{"n_layer": 12, "d_model": 576, "n_head": 6, "n_kv_head": 3, "head_dim": 96, "d_mlp": 1152, "vocab_size": 22195, "activation": "swiglu", "norm": "rmsnorm", "norm_place": "pre", "norm_eps": 1e-05, "positions": "rope", "rope_base": 10000.0, "rope_fraction": 1.0, "qk_norm": true, "attn_scale": 0.102, "bias": "none", "tie_embeddings": false, "parallel_block": false, "init": "normal", "init_std_qkv": 0.0161, "init_std_o": 0.0161, "init_std_up": 0.0161, "init_std_down": 0.0, "optimizer": "cautious_adamw", "lr": 0.000861, "lr_mult_qkv": 0.7, "beta1": 0.95, "beta2": 0.95, "lr_head": 0.00583, "warmup_steps": 366, "schedule": "wsd", "decay_fraction": 0.947, "decay_shape": "linear", "final_lr_fraction": 0.0, "batch_tokens": 131072, "seq_len": 1024, "doc_mask": true, "train_tokens": 615600000, "steps": 4697, "dataset": "wikipedia_en"}
Each number is 128 + 32 x the weight over its row's rms, rounded and kept within 0 to 255. Layers, rows and columns count from 0. Numbers have three digits each. The size before them is the row's rms in percent of the matrix's.

# layer 7 MLP up, 1152x576, rms 0.0226, rows 290-434, columns 0-95
099:129100150142140181119132147177070164129113197112101117161122096115182167114073132125143130083139114131207088165124202084155174154172158145136106127157124197142113105091162167042172165088114140159111122161086097087141113146124080114113072125082111107170207072111101147171120156127112112140
103:123153153086106190086117113156163133184058091107133122182134165122119103135104067166146123138137127134123214113161088171157140068122134107128174079104130110149138099105163158089072093083134127139093159075117093119132142160159116069123151100156159164164148141101153095108186146184153151132
097:142185161142124138163126133143158137151158105096143086156173170147155092145153051122169114108066133156139141120086130101132124143086073152143174095159121137162177107124136128139109104190101131103083181138073215207133119109122095119141094099132106138165175120149165156138118176105131100155
103:135116117119111156165140116174141146091131108096142151142107131201102128115120078126097175196080104174134167140127064090097174100198177187110127128170131123108121128113112127161130139157076143135082102059111136093081142046147064148208150129137120116133163135175141137124133101131079130144
102:102112120120113156143121132105052095146089129135133094084140169118181126150110136120119153153108123132074144138205113136034128095130153089143091129118208144134107064075121123163090176124135081174130040124097170110132184108118153115111125136082180122099085135140116161122114127099116129111
096:126073129167112165172105127155090163165132166126102167131175137113123118120120112107107146112150095096171132141137132132117169105150129160132088141124094051143184096088110109147162133098141148175133101156134108051176180116137136121118114098120096164105120103128138136128061091186189139193
115:071099144159115054158074080168102137146162101105109138094121038108054118141162138081151162112184183119126166119164122087138116137128048199189112078113221105114172129126125143099124145123128144087130117103100160142077108165121161117136141147087117127145042197115088122118093142081140049123
100:135101151178122187138167138029116097147185123160090088153145167140155180085093130186111134136070156114112158133160122153147120112144129188111119115109111150118108134126159116025044099150107163119118153116129117142135133170086119142145167182170153148141172150167232171108103110121118097148
102:188113095107191171142124125112098150091107129127088094097102133094143204125015198139113203131115119105116110101096121145112113112140193167155171141135171099134140124101163114070114132215079138105114100133102172123135118097060117191102108158121101093091115141152129174150173100134139102144
099:139131118117104143085114151115152143110161086175145092155119084153142056102142092127117135116129123155080135098196157098071137135079124115166126107110119126094170130076130092114122176086102187094149142149123126141123173133163128078068117117162142060167137096116161126134124190110130184128
100:195077113159171173118116104073139130145125138139093098120089116116122145158154134129136103119100117108153127197112104145150121057147148154081137143141143064122146176115162150128157122129072124155103102151133151189143117166106096143085137145105122083126181127129169115123124102169116142168
102:094133154121087134166118065160146097094095133140058146177091089104093055079176153142121059127153097149140161098183118123120119105164189129119095120167118157103139082134113118174144144132192152089144132077132171125137125157096128085155101190112112105070110140094113135109121153104127123093
103:088076105151161102134140188151112079149174119093145151133110144181137089140103150067173124135107185108120082148146133140122101127072118146095108119134170172072117117157103149141138152149138069095103145118107110110117197133130146109135146125114096156130130174150085167106153132146078084128
096:162199166126159067146161118117139146139105145151131149126102096125123124106126133099124144145183172123155125112123217112112114107173128188164115149137116153101081080111082139101117141118187087104088137122153103100076111121111138109173123089145161086136146123150132109130132066180139148128
101:155114115149165135141064069071142130114138105130121192093133105127154090185101160171066135192140057136182131134146153090084108139060158194145161108130054133162147160128140134117159096162148085068168071098124120133138167107131070104118115152164179112139101150089124140109083092095140078146
096:062109127085158087178137153156161141085105098117103146072111149135118144153142181114193086141139152139108123158105149124158056125142106078152075105168098117120148109109164108126190140160119108169115056176101105109132133155109145133129127110041151128124105149135112142126122078127141131095
098:123143137128117093167094103118152097139125138163126138123114109164140125129144141184134178099121100094120115162146107161120114162164065086106154122152146092120169115138155112176152199128097017161122116108095110141105095155127140129125126147120110116084094101128114138140119165062108067068
098:118197141114120172105107114134191087143136147121125085086128114137143153060178099177110129098167106126200113102152117122230127148123144169142075063124090120110086149183173116129142098072110087128120147112142109122088058117087113093118158121117132108120103089138133077190122159103080123142
101:084112126149151128123171125176121077142182111104110099132126160106122101118145140187123138141103097141143142177175148106121182147133105076171157143107140117086127060101132135109114094157108140154124124118172106178117101141141109137158118160165097106183095143079160151117103112121189178083
102:154142134111102117181107140133104099149138155169162130084165135158113095155184140190119132095158108060163079141180105090089117116171154097149099091048098139138097154126135115089133142143147158109128131141193147154125147085122134134127107140130138174151105165200104090163092114121088120099
101:084117103120185093119167193157146081078087137114067139141149207124087164121133176096160161150131094077132132120073159055150141125123103110100109174146166153132121119182111128123085128107087090161126116097083139081144122215108169129078102174135111127088135165133148131079109157105170175208
101:114136081122119119148155087109186106132109112150110210134082131117125081135100212093099118136114145148140104182121180052152163103141125087102131159133099102079197112131112151206159076123209155134127133172111080136190115140125096178067146074166177105135112123158148105095157093118100133124
097:127088107194117142108117125170131096177068127096127137147140106072104200125129057127117160120195088156170116106093096133120200105126131162161152136110154091111172119158077091117085102149142142193143101122139138123166090128140170119186080132152178139132173149187076054072114116127093145126
100:100108134131136116095128129138138073127143192145094119136135142101133092131177081126088138067184113165178052092096043085117126137140047202121121140162107164165134128150114159115101111128120171108177106147131106090139087064151114121123146113130053139185143075101090103111113145159097105106
101:187112140158093135111130114168124119172092108075070121071126112141121129144093185167052154121134134062142151146081120184075138102156097128120115102114115149129077142107156146142203149152181191182113098096186138102074171133180185124142113151136099120128056138103092128095123131089110119152
100:160115188081139116144153192104134116092136152148115174128091158151133128156150140126162114118156163149139092092148125195095122123175077152139142134154162101175122099188147127124105158157176135121108074134164140063155120135119128096121130121149070105043123115160125142179152118167128159030
101:160115155148076150152172136117071133162145107117162085136065137130121144128155176123090153153092108124128085138118142168197139074170119160083122126170128166165130096202116110117130132067105152140139100116135146131083170162103103152088156095112125067126109140071174110132113116032075119176
103:117141158136148160129144127071099132126140170141163120071155104133122104139122064081157119126193121118122115104106170122096200092130079118163124078111131138108123046119162125133116130100097130206155149164058092176118197155119129146129150113148065137097091110118157167121165128121138088165
098:117127095111112105108146121186089138123119097102089112113113148144172103145138172104153161088138139103114113184128064096150059165131143119126133130104126103096153121090167129166107135154140046089138104087165079119147095103144187156091141164180081169060112142173150095119134167112119165144
097:124118156097150181139156048166187146113189125082127194161097118102067109108091158091113092132124145107153143101119176076160124103127122121151170140137126103131067134116143153116112158147112083135043112067071090146137135152147111125195131120134087154114153164067112112082050139153124148169
097:105169111132180096119127152116097144070188189134170157113159150115141109137115075183173136133085099135053033086133141084126150141159118080139142132096100136132093120179151148143113119117136137156145111125130055122133128109119190179157128109108193169130102130150103112073150147076193102097
106:143092135139068092078111121056091127135140131150153172151161176135208126097065043107086110130114138149116072139153139097172114123088080150195114122074141144136118180034105141120138147099123130124140117190095119135168106118134164117107119149121109040122180113118145170115153101166141150150
096:134188086085139154135126144083130166156081138134114106118109146152110130114148088143108143160129175179114094160093095175191176096154096118122107139127140100183148118162174146096181127149105121109136135105139113135101129089115131107128110116127092173104132086114137194161136080164059140148
100:139074133135150080144117119157120117137164177175138211137208147096095165106161084125139139091102133152127072107129113067186070100148116169128150164193187102151112138204178116078072123160124127104148120179180247148122047092107199127127154048146080097130149141130106120162137120100151169120
102:190155122120171123118160150075153150140178081063140104146156167175175131105137135155145117160138150140163183105162155053162121147094081109155083158168101126155115076124146156159159077182127139155156146114148080140089085050111153127125082182109147180132129190163120104088130163150171149128
099:101111101113136118117097143151142164086137104079100051113130185209088151085125094088154131139100117154066162104159153103063138172137090130136058076107204114147134144160142109094140137133120084145083145092100133098108174100120184205158104157149133062143171104140092102110120184127127104126
096:118182130197135134099134148172120127231100158166143124115157077150159190158101130171112148154139116168136142131123119176096080148089130190135107111100155067113069123172136145142131106129080129164107162170128136091128107156136114136111148128167105168128109136165112081127152071078097161087
103:091083116068119113132098130125104100079146171169172109103169116171139102163125060128124178111096158069107137095145130119090105158154152062158146082048182157116097144162094132144134134111122124212147159075138170117143060165075143134173128182091134174177125111128054087147189193123022127167
101:136156093168131135121069098189136122241177102125157140164186155145132101176154151129148106094109119165143135102131065100119117103110201100102166088129145141121136150107107109127152104177130166112153144085159075145135153111140092084166136108116116124128169137090172129134190158137118090133
088:127092185120156197179133088172125187113101086158158082091172106088143142176110146126125160145150143102110160121068104097091095096109090079138188142098127134192115068093161153157144158170145147211173137167112183139108138133106106155125094138091173118143126156153135161152133121120168129184
104:132099158136154179083168130095163101154140149151098112152169131090161163152162130121099185167157165124070107140098138137124125096050122072151125120074057137093135092122139130111081155129159203091155103117126139115091149147145122095153204080097163159083102121138139092106114087118101115157
104:160168110111096154101162105145148149110142074101146137140173109095185125157129122151152150079181117103150141141177156078122111092121118130144127082102185108103060141115118101199096100107146126149108145166119168113115089162160116071089149106152116097212167121120164160139171150192185180140
103:104136112094121106145118125096161149127132075145110107143182145151086090115124138190086125081090104158127128134079154135171103114128097081082112081143117058143115122110129066154104124117084118120168185158164172136112106149141093130160082157174131112115147172107185140058066130085095160153
099:135152139127130131112161158074156152083095109119144114146109119147161163150080210160158126145111175123185128098125158146173127123151148104138091130109201170185101129107164100144116084105137109157084122144146144108169106111083123143114154106122187082151164180052101081108116155143113146107
100:123219127112138096176123129095096117142084127139133112120133155190171099142137113108123153084161134158136152109194076149195150096088094107140090153139141143135109147129144139158102051114087070142148136162130093119114128129088120114140131163198129106103092177114148135119146093113166178056
095:087126123152162139168128151123104117117065138161098113084170175142154130113088102161156169105145070123090101111159127117109110128133174089045175108092135142068173137095162121115120111105135108083176084186116164135171101100153123111059174095170121149134108118124159117178117131121119138142
093:165128124185136079131116095133091136116104129135149177112133101120112137145136170152133078112132148111152077120088096133135137138154149122118188148133095148093186152127129201194130126134128116116134146145182113061135151099102070186122116110065111159160076137092168114162151161096118156124
100:139126077127124124135172158132107104163129129123076110138143133166108154128096114092142163166168142117128137117187144133130128140108162143142085134079119129130151107087155182165137094109109118110095097109130107092111134089113102050114094108121181158087140168129097145059070106112072117163
099:133121179138123083138138096184189144139195117143116126135122125100073099134162125082138127130128121216185102096106137084067133165141090142120154167137091112086135129146142040114139172145148192185080107109130102135129157139115123147095148139127057164118129177129135144078085164135129068103
100:142103177147134170089185137133133151129184126113121101196132114161102132200108141204144089100101170149134164138066097091112142128130078166084089114143148126144141136113151156096126189118179132076114144100181145113087141106114134128113161164094214107137130111112089169181145099111090128082
103:157134130109104140127089085150112140122137056157137093100191121154136074106069098095112088114103137098104090048068105113102143161126112091157066140118086147140119169123118085101154125123109134113162092121132083089135126126159157143186129142112129139137115181232136113120081117109121128177
107:094170127162113086153102093084099143084223127085157124080154142133133106130153186140181150114154150087128096148095094131138091061123098124126110135111060106105144160144190135157068097125107109092104150144138130185148146122149117090170158109126104162094120127117157180125133208115106171142
096:081130133077104132191166148138109129199158146157178122150090087122125075155140173140085131112107082127140118149084157160117110092145169128148159139078123168089128131102144123114105109116101132155159118141080127110148104173118166067120142128078153109077143130119137141139149136183149083123
102:138122140127128109146187136148111144113089112153141171133092128084179112172080169178124170159192116119146189112092092111056118108124134043130225138076106143149106160077118159109067082146106086105044133157158156130105097120120145179143130131129104145142172095143155134173098133098166107126
102:135115152112124116121111148131097146127099180092138173127128176126143088136155090148112119133179092107113065172140183102114139092109192145144111138106163130116118120179136116100186182085109145184178193165161167097115148146156177092099126104135127026140132183161108147129160122143128189113
097:116105130130099199114138140130119158133085131152091171129142094170085122098136188110106135145189189092104063083122117155128137124047167154155123146123187082114107138108094149108118111175089097133122158139087130118089115120159023132169190121112138142093144126144117134147114078118153094075
103:136113133124088139115133119098076132118008141105174140136168211097151115173103138139155155106123124113143144111077120119081120155152174177113142131131163078139113130107161141164095092148078148163145129140098066113185116116127102109161162169132104124124136111098135095120165140122088167136
106:081089082133119160150108157103146090185116130141093074154114153148101178091081158167169148169102146102126180102086092114115146095143132121123104073091181157147184190174127102051133108118103106149109113100080120131143121142101127128082123170139139139124156101100111114173144113134110132162
102:134146160145165093107149093112178085173161109194181141164115115155099167076123117142153130112106140153156217115105126166109121128111067133157129108117161170146153100144164190132134136114180168087081122092120120181137128113121115082053082166086107110111092132150159103155137118129121140133
096:151175158110131086156145161098109160144146082154092116096138120116138152112100177242167138193141120106198159101138103076169140147134112136134121178192113116198139145102166124090107132156108100099191172175134157139095217104145161135075150091147126112154145164161149097120182074138096102117
099:103096129108126156166116110171122084115142100158142092118136125120112044118114180163100106129145151134164134150181109022148130141136124107138148119107085142133104148160129145109146128076085136072149135164112138084161142200132119174066105179118119124054147203108156099087112088091058059146
098:142141137170125066062192124122146120140181105127125134122126126116173114116143136091177159040125117112172196139103178161128145127155101156111121113099102063106045180164165105125128112132156134095073139092145117129076090112129105098159191116165139135171134167140197054156135114146161162089
092:120121168132148129104137195114095130165124121169109133131173159101145168125114118171151159163137053089112193241110105161125106113116179100076096158085072116122095173162181085131125107159151124146187112112122169091145150054120139053111100092129163131084093070115175126173134159114110111146
098:109103072186111096165114092071111089104162128180118110153160123172158087110128157142147112131137123113155171150196205131153145161119112085137136125125148093103162119143187130190178121131123095130149115108138146149127147164173037071085135102142154053107141111144151107132169141096113163119
095:106119101097131131158132104164115176118140141123072127122112134095142106067084110080070160150139136088118114066115134051071131142165090108140117106164102115114167138149121107162116126172089094125087122065110133060122205133119132116113154116140105092071060090174088129099071113106167146144
095:188138160120165152156131100133140082154104148154115082141120145111146132159112088239133114123117124105152089108106155106147150149138094021131081155067117124183073137131141125131096153156180121172111186098129149086176140144162153154088157150144092118131157178106109096109145104072084158217
097:105088116149119161108125105110107092111127135117097169102118108050180179147156168136126096133133126131096122198133140157155118128147146128167131114138136167096134150132108093089160165129198114118120106139151147162131135077122110128112099101165099129080117141097162185130093110088105161049
095:102161125049132100208197172124127108117077131153152109158138141089155146156192111171174121156094107110076117027116127148108161143145196059060163125160099115174089123166150181146150128092083121136136085148089127162143112127119138103121130120098153121120066114156172092143093071076085101102
100:102157106104175085191107195132151122179151113138188155152164121111151108106161093114094104147085151147144077126122118165146096128140178180097166096078102133161112120089088137159134135154158138090104102106124181117134128178123062106103149121142182118182150102165086121220117082087116135108
092:111114159081149108071117148128081157150107126116110131136100131093161107148118159140108077123139153156122128216124069127141129089147084123165160151164176137095121138165145166140120126163107158140102199107132101096100102084135190115119139104113109106151059104125146146135162129080080103136
097:152138130075158132110161137129150141113080115145134053135119190136102121112142092123206176122109101153176134155140171155161143169140169105109102126135082073243113142116131126097163149190188149120135101111116080088108104158144140205123119075116179129089126115097164134120191126071105152157
098:147109074169123131124186154143076148159143098113131108171116147149132114137143149130155141092118138174151079137136136121096140134158167104094135127152061166095095086124171209121149146176108138150093135052141126082096187097185050143090099123113168148196154071135118116129116114135127116057
102:109153129119090141119178087158108148145162106145102080132165162148118134129127170130102177117118102151139092136122080074109108201084140090143116124122127114150072070162086152160078093159065121110090142129153121138065097174102129148098148094110160127122125104170170077091098109103071125119
101:176135116134108105120161166095179084142092133069124084097137116130178106124120090099070133141162162175126141137161130133163110040055075126183122124119133107160108124201112093149148101104166164140084162094142124126105101113157173143189088075136119041167084107125117125167134127100089115137
101:149110159198110148135069084122083073115165124162137137139134145115057107129157067165169089117152119107119123154103086146180081110172198115106074055132136182162124135098161103103133143137109148107151090113119099125120109158139127138109116147113075171080098121148138105134136127092091122130
098:167182111105145115149147099126142119090164178149141123181096143049187140134131114120165141121109153179129136080118144137177154113144136152134137158137135076104127165110118117179129141183110100063120083139140142119190150163125096111124197131099141115075064145098096107089084208126174121090
098:119145159149119093070144104131158030147139110125146137101103119116074117133098107128106110120157134113120167120120150140094176069144107146146152099095095108071131155154058133137149081076141121124118188089145119096124064117112124108131140172105109114098068138165143117137135128129160185101
101:145102134106136135161140066073167141117135106122152117165109126137150126124169120088138140192110136126116153174159137093148083146146123098093119189187182174146189147111106128143071124123147088128192082111102067139120153158133136118090059131073124119117094061105117112113091096130134107104
100:082190133119142132055095092133131127154144157147088108178108135099128120084135084147079125198106146113115139132142090153181195203087085140118137120084163092133100130090149083157114153097147141112081074072158174116100100107106131165123126133117130136133131124091090134119156116092192144176
101:164074122115120139078114169167114121118090128134119155155095152160115135150091124188187094108168140131162152143137103158153167081094105134084129166131122160115099099146178082106115064106113101123138137163140114095135135065086095163108076128139086121097110150154098114134122102159137182120
097:074129116161106086169183096114152159153087077169099114101130145161099189084142092084128117096140105114151162129134146119134086076173115143161099149131132142121128139145113096125088119090138143109138114122182150150112136134142149102164172124177144093104138138104068101131108209121131132171
104:078136077079140078159098132203136131166161100136058166104110102137128071129143132124048071075104113154108135094113140056072110133152110129105136084116123146096163126166102102088151115136111128154080090200071073106111098085091145058158123203182110140115108092085114188194171083104154080100
102:156153104109159094125092115152163068145161150069114161148160158139071114169104112132111098132163135103180107165128135097153126103105083136181112112171166106138126098085129117145136152104130151147138124128121074180186129100163121137098070150131099163116134152154122130140129159096087095098
104:111127162142124123116118172141109109169139123092146136055100157166145143105139123123194086100150174121127109059199141155156168078131104154134118174148146151137128148065094072142080195140040102161160167106151062161119167163108135112151110075118110114111153137110179122103090158148071096140
096:146098155070129132157091173093140071090123149180095141192160135116122102131134118156096158075126141140140096173138075141174083152103204089029184080134135118121145144161108097136117128154073113142133074072118115153120136121135088140090108129154080149116113121124165075166124117091145156150
100:126126135102160139181149131113106117095105144084206155087133129154159132083126111105156132143119121079117099089128105133148133134132135130104142108149139159160170137077119133162116026203121094145110183122125164157177099121124104121131182081080188118159150120165126148124169093123109133161
102:106098047118102091051090161106072127174121104152129103089148126106175132118124161073055114081145150101092113140147151100090157098093077146118189130104106112102049096108142106090136059165145165178135162119126154098154110146093169145139179168215131154112104104183153139142121211147110128089
102:082137116114152125095195132149055137139147120169098098082140108122129135103171145142093130147153133159122084110115150104098178115162121121165130161111101139133139137113134182111125117094141080094113153104113134110158083224142090043095138174156150132119103142097062132165109111150107139113
106:165197113081082168163071214108092108084170123138104111098180109105138101105139029168202145073137141109098143107133135157151127149175088150136198096147138115164159125098212108172110148145063158133164130160093096086092109097121136116085148098157143117077126167116177151142078104110156091129
103:097085167155071085105150146132171075112149159048112155135083121079168161117140139143103149147061099137134175106052110159093146128111139106166099143112103102189172121182110115197128091101058117117099088111112113140115165122178122111143086112108143144148166147152110104141076152123154177157
096:100172103174131165147138087124086148130104144181126127106131114123130080117096135199167088079117152206086186119143173175118090059146125143135153184112139156109057172128141139144047130107146115091153132167170125105129192185133103107134123154123135071170067148149165079138118184163145168133
101:144172084168099095152151117105091132081122127110062153131149221111143133084161043130167086118137103136135062112123195084170167144115092095105161205173146096174168146138167144150173121082168115137113152125127112130092156104179147112161137099087141082115170174124142141141156178164142121124
097:104089088101081135184125130124102133160131099125137180124205126203044142153112111100107079145154120132096118149126088111101115108089112137151163160141119125083186153156102081095181143099126091132136084196173109138196108084096153144123092209145172125123110176155151181147119168134089153082
101:186105136153085103117115157138130129089148135190127131086178137103136165101131131129086161149109157154109133085076131124127186118128119050138111092113108152121080125170141156179115123076141132125145147146128135117111134062126128140098153154153119163084043127108151147140157133121145159115
100:087117133132154126165119187147123154097100156171074154056203121074179147170096102179168145128173153084113112178114149096131078109127146155086148141173155128125104115117085134168109130150091145160115117180118119085112115182116124135105180174126131107064129119180148172095140117159160161090
102:162158158112148099167121130087129102070158159137202110127119084132108125156157136099089088148072153147154149115074143135087125147104179132161082148101161106126066108132180174086197126165123093088081175150138117138085121145137146201168128076103154152117131135137122136113070148140102100101
102:096103111098124087113074119174191140211131160087157106083099101080123138157184144086082098115091127116125170097162134130102168185121177110150131127161103113090225118152137054136120080166141057116163151114194152178091215171153170131183087145125080093137125166163116100097180155134170075114
102:091093166172133166166147113135118130074121091206123047136136126130122171096109150196160150089174160120114107167106142189164080144129174102126147088164126122118147120163167102128114123213131154174063109109122140130130173082176108104156068116110123155128133075082141134102110103129146113142
103:179110054122123190134197126087152114166146097116147153119105177180105129099099126166146122071101123094094114091147111141134167139081167162145156177163089112154128148099143134136149107195125127122137089106172100105169065182143130115192098160087127132099157157098139124120081108207117172126
097:062148144162186132114133135115173112119134122140069099102111142049091108147126104180083130147121130126121121090103108209107160167149130143088137143113118089154139113120125060189109135099115139103091133114103092165074149099094199135112070098144050143148059149055140117139144074090140147113
102:069104108060157087086124152123133168126142133149144089160146075100093110120086155147118115170169150084122123148094155134182180113158082170157121142160168144049156219169114177140213159176048162108087190176084137111178154088126076083091133182112139143184103184109118172111099140098111175132
100:066084130176132178106160132095098112131125156135097120150135156160172096167169122172156101117163173130128154146126154151108099204096068111140158122167132102083199112123092093156136141146108134090114105122142111138150117125097128140094202098086107123182114097138118133156146074121140063077
097:154136117141131081134162127116140087119137190156087145136116097159157129164110118087177169164135112095117111129162069098101125127113140131114158086118190164115110168061056147142076140087156122083194157083071163121179118130183139076107081077152153191143113162146067143086158109144122129154
099:106161118126195140103137154181121142109182145138143160102131139154124106194139114096129145080111103091129139081079086087100147152138114190088152103163115040042070133083107111146104099097076173145102129172194127151128148078128086115161166125120129118140121123176150122049161206127112140117
098:132112110155193136159121154135140151139091152200124177130093063115140115174148119117125121115174124154106151143172138118112183138133150198126121102145176112117161129104177104107097097155123076038104137139110110118138172082103097097094152104139159128190102127137135188143209154110142108100
098:151094120063111113090134040162155104086084096152042113108122113142164143085164089198157168099121116158154119094087138135086107076110165118142160172151108134167118139117055140128188107100093151113160109095104146051109119125090175100088096152125160137094083153108159088150184115174118113133
089:100119125157169147095112118101122127176162111122179121104137118136119081082066126139113129120130143167085115122093089131123122150120171189148068178122123145089101147127039176143091152163116131086164105105167133108106095104119155191126102120181162166148122061087147112112115185135188196135
100:141128148114134146120165121095150102152087191147122144108081129156106158121110111159126094152156158125095172108117193149192155169083120141123079097114177152120150135139109145141163142122147157105149118127168156154118123144104117096095124093143150076152129096149106137089085138169217104130
095:156114152172086119145132117155109116080148063073103147048117126115151102138112161115155139155130137148152166133134106135141120118132158123127090135143115088132149115071134125194148089161156137110084072101122157109153108031180071157156145079104104111157115168147159143156169156188144128111
102:079130156126149090155107135126178100154148170088150134081165084150128063118073083119139109128113130149144153048121091128079101138077139103169121114122055121106112124114145070068107100125088048125185144140137174140108160137069127178125116166109098097118126141164126084158106138083168166160
100:160089155148089098134155124128163130188110075088175150141104129087143103090149178129094110138095072111160194144122185109119131113165140141139162092153126169132167138158143145113117177098158077187159136127178155111132185090134125174125155122158079106084140099188148192131102084122131127184
099:110101152191119133082140145167097144115096142149098110131153149040126121069129133180165116152162131100175093187083156164120144129124163100100132126156147113144109161134159082166079119094146133125142137144151124118086114084183097110096154147145109133141143115146124133204145154165099161073
098:094127163134139135115128156083128127159082171107155132161168133130165146149090091083180124117109181032179129158183117185156161158098144135159093100145108153166101119135112098174057210140115154079139160097125192114107100144116118108138155111102168151140103090071133166103150189118171139112
101:165138119159040126070135066173142093149095156178094092150059110144138114073148113155130126127115091129107121122095112124139145159139161125105129152134129151135113152091109140094143148110137102129099150093197134078167171127094095117077121144148087142045151110117179160125134116138058138184
105:145155116183141068107102208129093178223103137118141150175123161139112095149102125137175123152115110113175089084103126107148119124159160101116113137099112168176120153101131150107107092111124095165132114120160088149181129120095115095107109157100120132089187133082134133070167144123113150109
101:169175195094226118068179134064104119171166137089154123141061102102115119081125088106151106140115159143149159099141102155135180121069170162158130108092172066126117103125176113100151126162172145128142167081133126146161070080081149110092075172103134123072094189162155112148127066099156103099
094:116103151078116121170070161144083183113160089117126070113121072169112118132133150102117187135075156135113045080098135094087168143140131158154133099154137094095121072136179105087144139134116170199103101175090126129151158179153130165128106126085104147142130101176142137115116130164165079092
102:182159181122174177138159145136096123073108114113162119160100142130151160167155145082144190129172094152094113140156083118109164123157108119124121122114096115084099093127106202154153149128068109121120102114139070113192121143148122096092083127126139139107181107138119182085088127135084136110
098:160119108043119116135134151114100104132134112120167069116120094126092156144175139120095142139120112208142152127120107160150133137124206130167189071142080104095121121123137166092116145162166142114113119099094160104110165178197128115119133151123179097094113095130138153146130060121097130189
103:147154096113123093136101177144071152075130132106153099156083126102172100158125076118132121163198160106101166152142096168088111144134102153103063136083124110176059093156066134124177157169070083093128147154079199140094166096117149181131128167131151084115105087088115128094104073191124163115
100:111127112121098083105141115113117150059073136139181154108132137120134141109079120102076155106090185074097092125170172129158128129093177105114094179125096154157123124105097160130123147149188139143218144107084135144105131175149134103137117102112130105064084086100148149160101094199120124214
100:088138091153132146157151087112140133151193099144141093174130147094050150118104155143165162137071172167042088151140114182062142115110163133103097155080125155129109122166124133131111109105182085096139056087106100141157092072141135124163132110103123111090150075093138085127117123153126116108
096:147137113133108119128157151090151141145126156139142171169144153150067103113148033097075114123131110106145167133109118170170151071098078137140149139159125127141124176107185171145095133077170087184096102137172158139143141086127083151098123122124136112148113162140097067125147143101154081111
102:153108178135119124117116073081150128169087128133142086112108117150180140140171100137167125136129103126087148123106130157117160130142120135097180140139050097132137139115114132135089146160139133099132105128104106137117133083133134136149129080151173154134128105098117107130113102130139082138
101:149098085091107129095202092132073110096144140138091124108095116165116124127145073075067093179166115139151085138179113105065149113172163103142168156088140120192125136064123139123093115140136152097069140104085123140088115077103157127139110175134118130128178118118104140144118159083071165064
101:108126114099120155144123144174107145178152111157100145078176114066175133124182140166072111130120124084113155083067168110156143122142139084107102076127101116138069133126086092115175135122151146212081120167110106172152088113077135095146114121162105152186113098146057154114116150112227144157
097:156137131030151055113062127082189157118108170179132161100131123118085070144066087146107152072118149138118149108122140135088136156144149129144176159059152171132188197107146111083159131095134110101159139092142138109191130195149108127108153110120154088189138147149116132181115092145101049129
100:119044119107164084091110094093179147099150111111095159180133182121125105115187118078124155139146121104151142104113131141127192086153103148156122098100091090182177135138175170181148135066139138096109133073176067136085144126133102101108145181096145124087165128071146121102065077161189109178
102:163121082162138176135100074121198075113094112173096114126151136044164123147148123102089074187112078172139136199147114148103151137147114141125110105119151169083134153121134137152185131143139142129184113179162124163132141126101084156088148178135112208078096150131122090129140140129068092106
101:109176128149128080088110147111123114095234150168205134144154190122117115109144128166193146102160174145148120148084144167119150163158138117181091140102135128072160116186149122150107057138152090105118184132187079141099122153085140113075101101111151082123103139145161088157143166102123142135
101:122181135095125073121140168137150101109190108132095109141133131122216112139133128213116161126136185175146115114128163129146149155117142128088114147096130117072130175165146093106148075122139151123140128221182141207137076083077119154151162147080124197152134096117190110142152101147171128155
104:152136176099134125145149098170181100153216163180091142140177136138103119105133159106148211115154062164106152085114128105194127109130152110111053146106129089097100142145165055093086132137160139083110191160161115110135091067135111105197167139121107121128140139148162133159101122148122144163
093:169185154144120224153116144094113112106079101098149145163136114183124125118096085179145198089146144153097096130128118108094132130132134085145100156111111107112117064118114120138102082211121143105094130107135177128096094181148073108134074088122122134119110082143090127098053133048121155112
103:098195119138110126128144128120128146147193190131151105098149102098137125121195164120133106137102142141147105160136129101166092151059152145160103114160116153177109098119116096085144129106149180109142146183151071107110097127104101152127162119050093134181123114132090124165084102086142128146
100:138102128122127162167074146160083147158083135118064156090160128140115106083084144144168143135109131158152118180160172111082120196107113136134098136175093151112078140117108161117086106143117115177143173159167143137137106151124131111089114166087144100058087210100165140140190164132134103155
105:161125149143132135116111103101126127084163168137132112110117108126170121139103112092091150092122135105129146084126098203154120114117122168149117140104097096147112165140100130121077099165151110076111113184108175132121144162145113184134114128178156121166153140140108068135177144194084055187
103:121079184131105188128114099140171062115119162106127108145124189149110135118136074198153117130125106040125154090139101158145212096201109119116120170092099122127121109165087155115116121114034168111112118118091068085147100117100132134165118161153099136101130068088110156145082072182109185067
098:163158174101158192143140180161162095105102103112152094139098102129145113136171136157143056123119150169180125119146132141093105157151124149118192149153107075103056114126120174106187131139120155131103105149126136097194158157148108142133091051107157167171141117114152130126157153053131091194
097:125120158136119076104128142141177088160167093172189075151107151032144141155140166118124117092139147125120130056199133129157086086153110192138151145127092136092127121171146140153110101198140084184080129114159097088128141157132104089193123122101108179109121180113133163187098133145134155098
099:141142173128082104129188118166118166135101110126117121139138153104142207091155152149114079059155128142128063149097129158109162169116185191102087061166158068156082143109150118160119179129158128152158152107104080131097082173154155111205105155141052133182203084109155191121130136102134125120
103:112170133180161142192097158153130120157170141145163141088165084164125162087176096114104141043132131175071127145156127143130128160085110115160174134071084089091114104149137146076116174109100095126163132121127110124158131127109168168122192132138166094133086105102153162138094137108131111090
099:165192108083152139140090145166127092131125117066161130138113101089107106116131077086128099173128059125187105136083108154093187171148139170128119112080143142112088123110079172173176155150124159118090130195167150163117144110133117191181116100102116095159109137171113109108112128145101120160
097:083183130185195107093071109137172204169149075170157108107152095149073126143103143118121128114142144132189125183112151113126115120113051134141170096134144179095135160115161109170176085092134119132062091083177084145105117057171098140143207222072173132117117153058131104113138161159115096118
103:131138149142139093125162168144090151147109152128130166142167106054135102123116174153159148208165107115136088198129057086129104110164124116069126091107119104032111121130121153129187033080063172159072129065088141123136107124157083078104148103191149142137079078130177125114174114142120150132
100:212130100155144177083142120136131146140155131142133124155094134183127124114156157191144124096174106163176021155151150086175123100134137084148131160105126101133146107118174132110084199132100155087149127048163117152099149070142172065157179130153172139140136133103129179047090153178174157123